Weights of a small GPT-style language model, trained from scratch on English Wikipedia: rotary positions, capped logits.
Each number is 128 + 32 x the weight over its row's rms, rounded and kept within 0 to 255. Layers, rows and columns count from 0. Numbers have three digits each. The size before them is the row's rms in percent of the matrix's.

# o: layer 8 attention output (transposed), 160x160, rms 0.0296, rows 11-22,43-54,74-86,106-118,138-150, columns 80-159
# v: layer 8 attention value, 32x160, rms 0.0378, rows 11-23, columns 80-159
o74 078:108142117137141132132131143094067139125164119098147125105157132138098094186130106050116153140117168157117152095177139195147143104142161184097094100161169181157152200158100173116125128099106084079106130067130172094120110098110185153116110135
o106 097:131109151081146131179087175120127078164145145056088138119136126203110102111116134116119142149093124137142168104053131167141183113176143186145132094175097120132191120138125146118072126121122173130116207081122169108139086128149169120134113179
o138 095:137085123121139175212102112102094107106145081103091102136137128152154192104085142074071127107033137169153147170187086128159170174159143161132140119162144149171091140111091119108122068134103155208161120101116108134161040108119109138104142174
v11 105:093105149109121134167145120143088151081136081093157119137097127140161248067097111153138105156135092124103113135087142142099102172111109164115077100128181168134113126116121089099095129107063153161153145084208151125101146152151135114109087145
o11 106:084130133093116150077114167086076101124107163140115182103207121083120073120186101088140126153103146126144127139130124089147103109151124125126106115133137114113146162146102157077140136114121131108168081125085106126122090144101148132123184152
o43 109:146177183158156119119109153188160144116203091135135059144099146140137128139121142175170155079147192128142152140139165187124159139120081085160059134126114133100073109117144060077109112080166197147126143137117111101115155081146116101124135148
o75 119:093152096126096150090155121107103117114175155120110156122184122133114095129131138113150144130138164157164159140124158158127149086141123126129108097133173151111120134144071174114120172093140151069140076101087167085100068078062185149137150121
o107 097:110160164106121121111116146148142137163201120092104135122142102191116156136113098141125166095091135123135185118084170171133155116125100076157096124160149116102126127132074145102094117104119166113096145116090132087109067101072166169195143171
o139 079:178121140114154097092131222069089100129126163156084105115150142121107079075173109058139147151116185147129218085149153137124090122169111081187112130152123116129146169158128137072141096124133110096098148133099097153123159108117105128147125163
v12 117:067113128155176157152167146163124101118154129140060113072132100073162124152144119131179081113087145092140158142147157111117113128149101211101112161068060146143093086137115064107158096125146126134135186164150127153103190124103118127133136176
o12 094:180137077112104146068208128096095161071134188119124114173132123036148114117112103117144124141135162126137149119119136073153105104133151097141226144094093127071102143153123156114145072147108081105121103199155055159081137156162161136134158108
o44 125:142124119193174110085129149127130122167117172122121090106099084100067099077200125143112125153170098199153104119058161139131105150098208138088080088194185148134187128115118148090169132083180067128129142136116124080119106129085122150113152178
o76 096:122132143140117132081166097139129131133115144110135150136144104094092103090128140117149132129158111136156115086141172167138188117112175111138115117096113074157143132147123186125138192133066175104119084108068091104070090085119225156171131122
o108 106:150084124178141107075163122187136146172174177100109096127099057138116108093181121117139124119139128153118154109083189162121120147087188109078071124200134134104204132132117205128148144113177056090109132116109165095098070121054151174116163180
o140 090:161175158169146114131186055133149175162084121135181105127190129087079124140111120104207199168140140064113125114080120089128158125074137132137126145156124151081138135099122104091145136130133139167091119148133112139141145094144176136176115119
v13 101:097117154134066088104113180127124104093160181151098135114090158144100166109108079163104141170154112158113125126133116104101152150156093113090066132157163118157102140120108086093146150101101094134060125106105063131135075068172153079151113194
o13 113:131162133083112109137139131046093128120088158120124186132129159081117120159122134040106084176080141089135159117110052081176076169162120101080154172097114084115094100187185204114165132147148083202138125143110143129094114153142155132111146106
o45 104:129111117093110124128122190082114085124119132084122152187085170170111085123142182070126065142139151087121121098109102127188085170153153107117127074178145141178091114164148159116133136141121097133169117058121113072100130148060100136105128122
o77 096:111106134109111101139116136094108115072096189162138167134136164167116153159139164039149138172139160119092191152126084141155098166146103098070123134134140153102132069193143167083155161147121118186141123146108136105107097089101157151127111124
o109 090:140097142098122108129161174100115105090136139084131194162075181175139100119153186078093104133137158069122136137095087133153073177165144112103108108150096129137124116180141183102117149155140112138165148065100132110135084105038120143102127144
o141 105:144100147083119165135097133130100154050111129095143163117071144159109156111146157101084122096113188076117152099123110104183086196156095064112115158102134107155145184133111172133133113156146129144158125098100117099174079126122158122114125135
v14 104:130115125175192179171184108162102136083151123154157110176157171166117192134140150121149079119131145160135147200154152056097110124077117088141113129079136156088117093128101151105132087124078138115086105140191156056065069110107130146089159114
o14 099:092147143074067146112096154163112149072106125084053213092114145149168082155176077125119119103054157118127118123145160108133084127143146143117129083143104201172149083151122112147096120126082203062163075104117132153119134150099128149130146114
o46 098:110123107200136201111102156171134159132164133129121105117098094100129129143224132135125109138143144212125115126118167125132110177110096083126109146160156180100094077070091074092125109113112146136180122177192111110120160112102074146087136164
o78 117:107178122101132164147116124164115130113139149075085166142109107131137064148162120126118180095070147136109107113135154147153126116106182114114127073160135183156175100153086143180107173149111171050170071098094111119127137119061159134158132161
o110 107:124114139131103185133098113143155139162131138055119132112124050185123096161165123160102158156092104172096165110130142161166153146122101103122120118175157159139151065099068141120107105132110150095141107169134115091084063127078191161139148124
o142 092:114147067124077120082120173141111167142156139120078099132118131114121109127170105142141146102075157172047163127118099153114086154122120120108156137198093149060097069120178105108145102128084144099122140133149114165106166126110170111129100134
v15 095:093147082143127099085095137108146158134147129117074081118175146195127134128166125100142112090113125099201137106104086157179113076118141072137099123147160123118191118180115070098132154145145172122153162143141111166155063152124165156197126108
o15 107:142083098105125150124163171132067138135158149128156113118166136096166148158134089173091171116128115137169120131138176102076106134085106145137137140176095169101148129103146108137124138101144136092118121103106156123081120122167117104092133193
o47 116:103124060163161078097087114183145121085122108123120085152146151113123177158186097153137132145130137165082144155138099152154108176174121160171116143084150193105139156114154071152131067091127133142138055099192131137107123129080101071095116137
o79 095:126074111115176081153098159149131161089142123132141053145148117089131167129125053156116128158132094176140114168131105120073148158122141104154113153163144145083171139114142093114183074108129104147158110083154129102119148133140067058066130144
o111 099:157115073136088114163082191132115122051158061123131092167126166098160175145130131138105134120149128134095097166162102118123117151136066133174075097132109183108115122128095060098163086091114091101135078146152123145119096145181143137108134139
o143 106:107091105142121071147103136157121169081144099154136151123158128161144146169154128172140143114165181129128065071078115154131093164131116174163147122145126157131161158112154137106161120100171035130119147110140183099143124143136164076089116170
v16 108:139119117108141162140135155150139116101112086144177120127164154109094048079137175166150148170131128136122177157122095108095108160093164131097126125169137122075130172092164171211151133179124173145087105145153148172096109185099149148105050121
o16 094:119131158109155144133180126119189121129183156078125106156151130174144115119104134106130097153183065145162076130088104158162206113109159110159114107122159140140122133114080120154128190098071120119173110111110139102119123082112106110146097121
o48 110:130144109120119123146178139146105108123182153084159138138135156092153107137108134065142132197092098159134186122122140155079142180152105119125137129046101083095096188128186137166133083135144095156104126139103165108132153109108097114143149162
o80 084:146116090104136172130191141137108137130200082127153104170120117141158143139140112125133167151167124145125145153103133129120162176099146144116101100087133134111140148142135100145116069124203120097130131132114119140140154148051072142132155142
o112 102:106170125106125146188155113122110175153170153078160128156148134145117117153111137099117162170109093137129143086133169184116208154121145135119153124061156081116103197134171099195111114147116123098088143118091127093135094114063164152193143104
o144 131:108103141151087118076191099122151151157132144114132123152159133041131098121107106112161096149111075178119139119118127187074167096101155128124117117104144116092108103148149110127135136097092123122113141144111134150067173136128118143199142135
v17 094:161097091129206140160155170174164098154172181135150076187153132119142077108115136120116100132149085093132175123136171159112122103189153159084133112080111146137109115133156123125087165058124073122117168137108208102104151145146102132124153119
o17 099:098104182186125072114166176104130145088177118110125093131132173133112139058103145165149131076123216101145109158186152149098095068104127155172157122119063095087118134100168129105151159089080181081116178118082111117130180119162138147119141161
o49 104:102130143180147131124136109105149114168127155136086103100099144144128139080119129131065081138101142149137115122086119133143101084127166177119075115190116086125191113161120158061141112139113083136140192148127144150192161147161086159096102161
o81 096:123120144146079150162149150082195096152158081068096180121140120134147117153126158153065101139152086115122033129158128126126126116142164103107155127133108120185160160128128129093129169131078189074173135124135120136129134156095076125087138140
o113 079:091069102149108146139142087118139140177122136152066159103133128098164139083132142168139127151104159204122133152165177132061126102110124118045104141154060125113164167151136152115157123132099125135144160147105094134135177126141100216112102160
o145 105:049185140148096090064144117121144136130160120147125096097141178130110096130109152167156146118148162096133135111090120112132137078125119181143119150237048107083163090164164124107096190102163163095145192131164150109129145119134121151104134136
v18 091:151130119081159145139141156203152184129182141123084070111090120125135177072167096114130165160107131083155102124053141138141105140116137133095107117147122137132095104159170110188203094110111086177107092190094077149109109125137112178115126101
o18 119:142134140086110133137170136037101104117115118128170151084181138073143189095175118097108145151126161128117123129154069052163113141193112133110197155073154077073112144148170156092131152095149124111118157170092131159162112136125130131183166190
o50 098:143117193109146097124160161065099149159137131111114076149116124112116180071086194093068129043080159092086082121179077117153169117141151165162116151128161092162152113141100071080131156115086115116127115115151145073073159126159147104151125118
o82 103:154115128086083127141175102069099085126102127157134140120193095105121215090103121094090162139153159139137158169196102071134163113138094172131172158106138156084127110147118165128119148092082150094158085195129159102152086125167127180142133104
o114 088:126125120069111093097141133095111163155167114150148093094168088088120187097108141138036115102070138139099098139156107102134129159136135119138129181087106110095128149162124135116150116138087138105151111151136164138117113120127095114135148105
o146 102:109164144074126136102133185066082090120145139138142138108118098050099178095152143100097138136090157132142096066150156109169158162185111120109154086098110056116171110140158151084118130129134092068135122108088136178133107130094156150120201123
v19 098:123125088106121203142140131141155088089107152143108104142128116165136159144143146110091180066147132116167162142152120100177090115118189138149185088114165104114147038083055085102146119167119114176187112135171133089047148136107062150189134072
o19 093:120106144157144143163099118165118152146145068144180085136182109133153160152142106165135119122123143125084107193151158083076170099134106131130078107129174083086172201060098089122103060113138120115057175153138111151128124119160210100096149146
o51 108:164135120159153141134115100150122216099198105138147092074187067113143186119177131172131130071133160112112139173166167167156174123098119133105119190166134138120132165088122067122141138069149174098114153107141152136095094115150207083098142167
o83 086:166161134103132124153111100148130164125145082073162072120127106158110144139114112131161110090128131102132098120140158100158169094126132164136113134190136117108095180099121101087102108099077147100091173103128185174134098154211174079144138151
o115 109:125137106136098122141067129150102200125176082158163062094209050129136210172172136157146144093120154123107110169191158129134180102105125107128115146179156146128145141103096082134139096095127132090117122130150160166121112119203193109111131134
o147 084:162184135109156142175083164116158142164174135136127165123122112183127149111133163042084059142151137125146145115169156183142117129153130158110103101136194106112119131101146111075103056129147065153135128117082145110107134171117193086134144130
v20 101:081154138117109074160050114130147135111097057124099161179104173072132121156147099120082150110162142121184143120106172099147170104161073189227151089142157105162151101142084108142111162097133128136126164075133157121168123143139137073131131175
o20 092:120176176192167129102164134187176153184150159138117083155134150118154074149054200195117106082134163127122139180197176188102119076067165143105102153164149172152127138112063050122068134090111101092136121148110143108126153103164140104147111152
o52 114:093164169169211119113136130129156160057126120160085081177097121124134139099094149157122153035192162135126101145144097097158136134135136130144119123140154145132139147118135064105084166105146172162128135150161141123184112150149118074111098094
o84 086:112187214204187146115119157174156143196165175138107086101175089106141070139122178167148123056139133115092129121174124104111146112109130147106126165120175159133096119100127051103069179133104147125121145152097147112110168135189142092113106161
o116 098:129135140153179133107105152165135120083139128160045082153059119147144125103085151107158139090205186103168137095133095065139109142130105111119111094168134120119125139114166096103130142142136148144146143118151153121131122154147115090111126116
o148 107:165132145169165110157099183174132115119133135153093066170117155202113095173045131143145133080160185095116127124162120155154112084126134177172098092172167153130119143062138109094134115082115107121151171082155180098143132113162088060098101136
v21 115:068186126120117121128089082165162126098127132102137100116153118146117157129149174111173156133102163117139060159130083138150123122104088129090120120082120146085099092124133102119145083129109182139164158145125127139081089164155114217121162076
o21 104:138059115071155119096155133095126164087185089061121094091078109141138145135153069188133157121144097124111143087119175138096086095123139104149111080173125174160138156106073112123112052145116114050125152087128148169129126144109159135142128124
o53 113:172109124154160128109145127114109143151190129147213088077120133063128154138174145209109137148081078166118155165067177211096095148124117088153111128122104153135114128066098162164145056043198074121098206164160136128137129086122123108070141155
o85 110:139126098090145142102177115117108116127147087101159111106120139133148126128105090187063147130168084125164086120063161159143136116107157125196138045155142128136103156107043162162119098107121099092108168090115114104143147099166147129174114097
o117 102:141129099126156140119147138140111146133170084160206041095140139087126158165165156209102177119091109143109167120141164210125126148104087102167102087144149165115098134064079127102128050069138058105095196150163176201152156092156190130097138139
o149 102:206146095151125097126185103138142109159192124159149112131117170100114130130145151193127128123130110078122163130073133161093102114100096082152132076189142190138125096038104087094087101144154061167108193148188103162066192116144159142146119106
v22 084:136141130149097140085138129107147116110124143095203152116089169134092198167151156154074176111125145138162183172127083056146099136091115159153103131133156090097111138136123149154091145121119105142124071096085131157152096129131141067187148116
o22 092:099080221167162082162123136153143155063153110170129085140063158149151075130095115150113136105137152102085088137113130161132123036074098099131092159143091173147077090173139104165162145137084181151093105102145172086148162082150140164135110052
o54 093:105216105167070116128111101148133152062146141153165126139144139116141121113067118111142134137155141107096102106125112177147143161129110076113205137132097117136037133124117135157161149154124176128124148091122177135194089132081140153174089110
o86 095:139154153166182125162041186180141143130178028142137104143085140150128141151137086129106159090125105067028103129118099159163120143070107074100139103121146176140089138153135074086151119166123149131117168144179149151144116120151068077176100111
o118 095:160183140164134092123070134155160153025088137188131113166048151133106154111080115122140138076143156079077077077122080102167149122138087093133139172121177123164122145110130106149146094163100138172134095139186138096224113138159128089118092088
o150 108:108144128089125104141132139207186120097143134153076126096114105141124098105131126130171110115160103116097104122149114117115111090168142092146135200210118154140100057143137138140157140129110186159144155072151177070132146156109129122084121034
v23 106:114081128197205121122162135168163137103208180141100116113121180066134146176141153135163097074174148147106193085155136107074113123120106187123108177103106093135135114152113157158113136083165158159100119169116120153165152122059134128151163210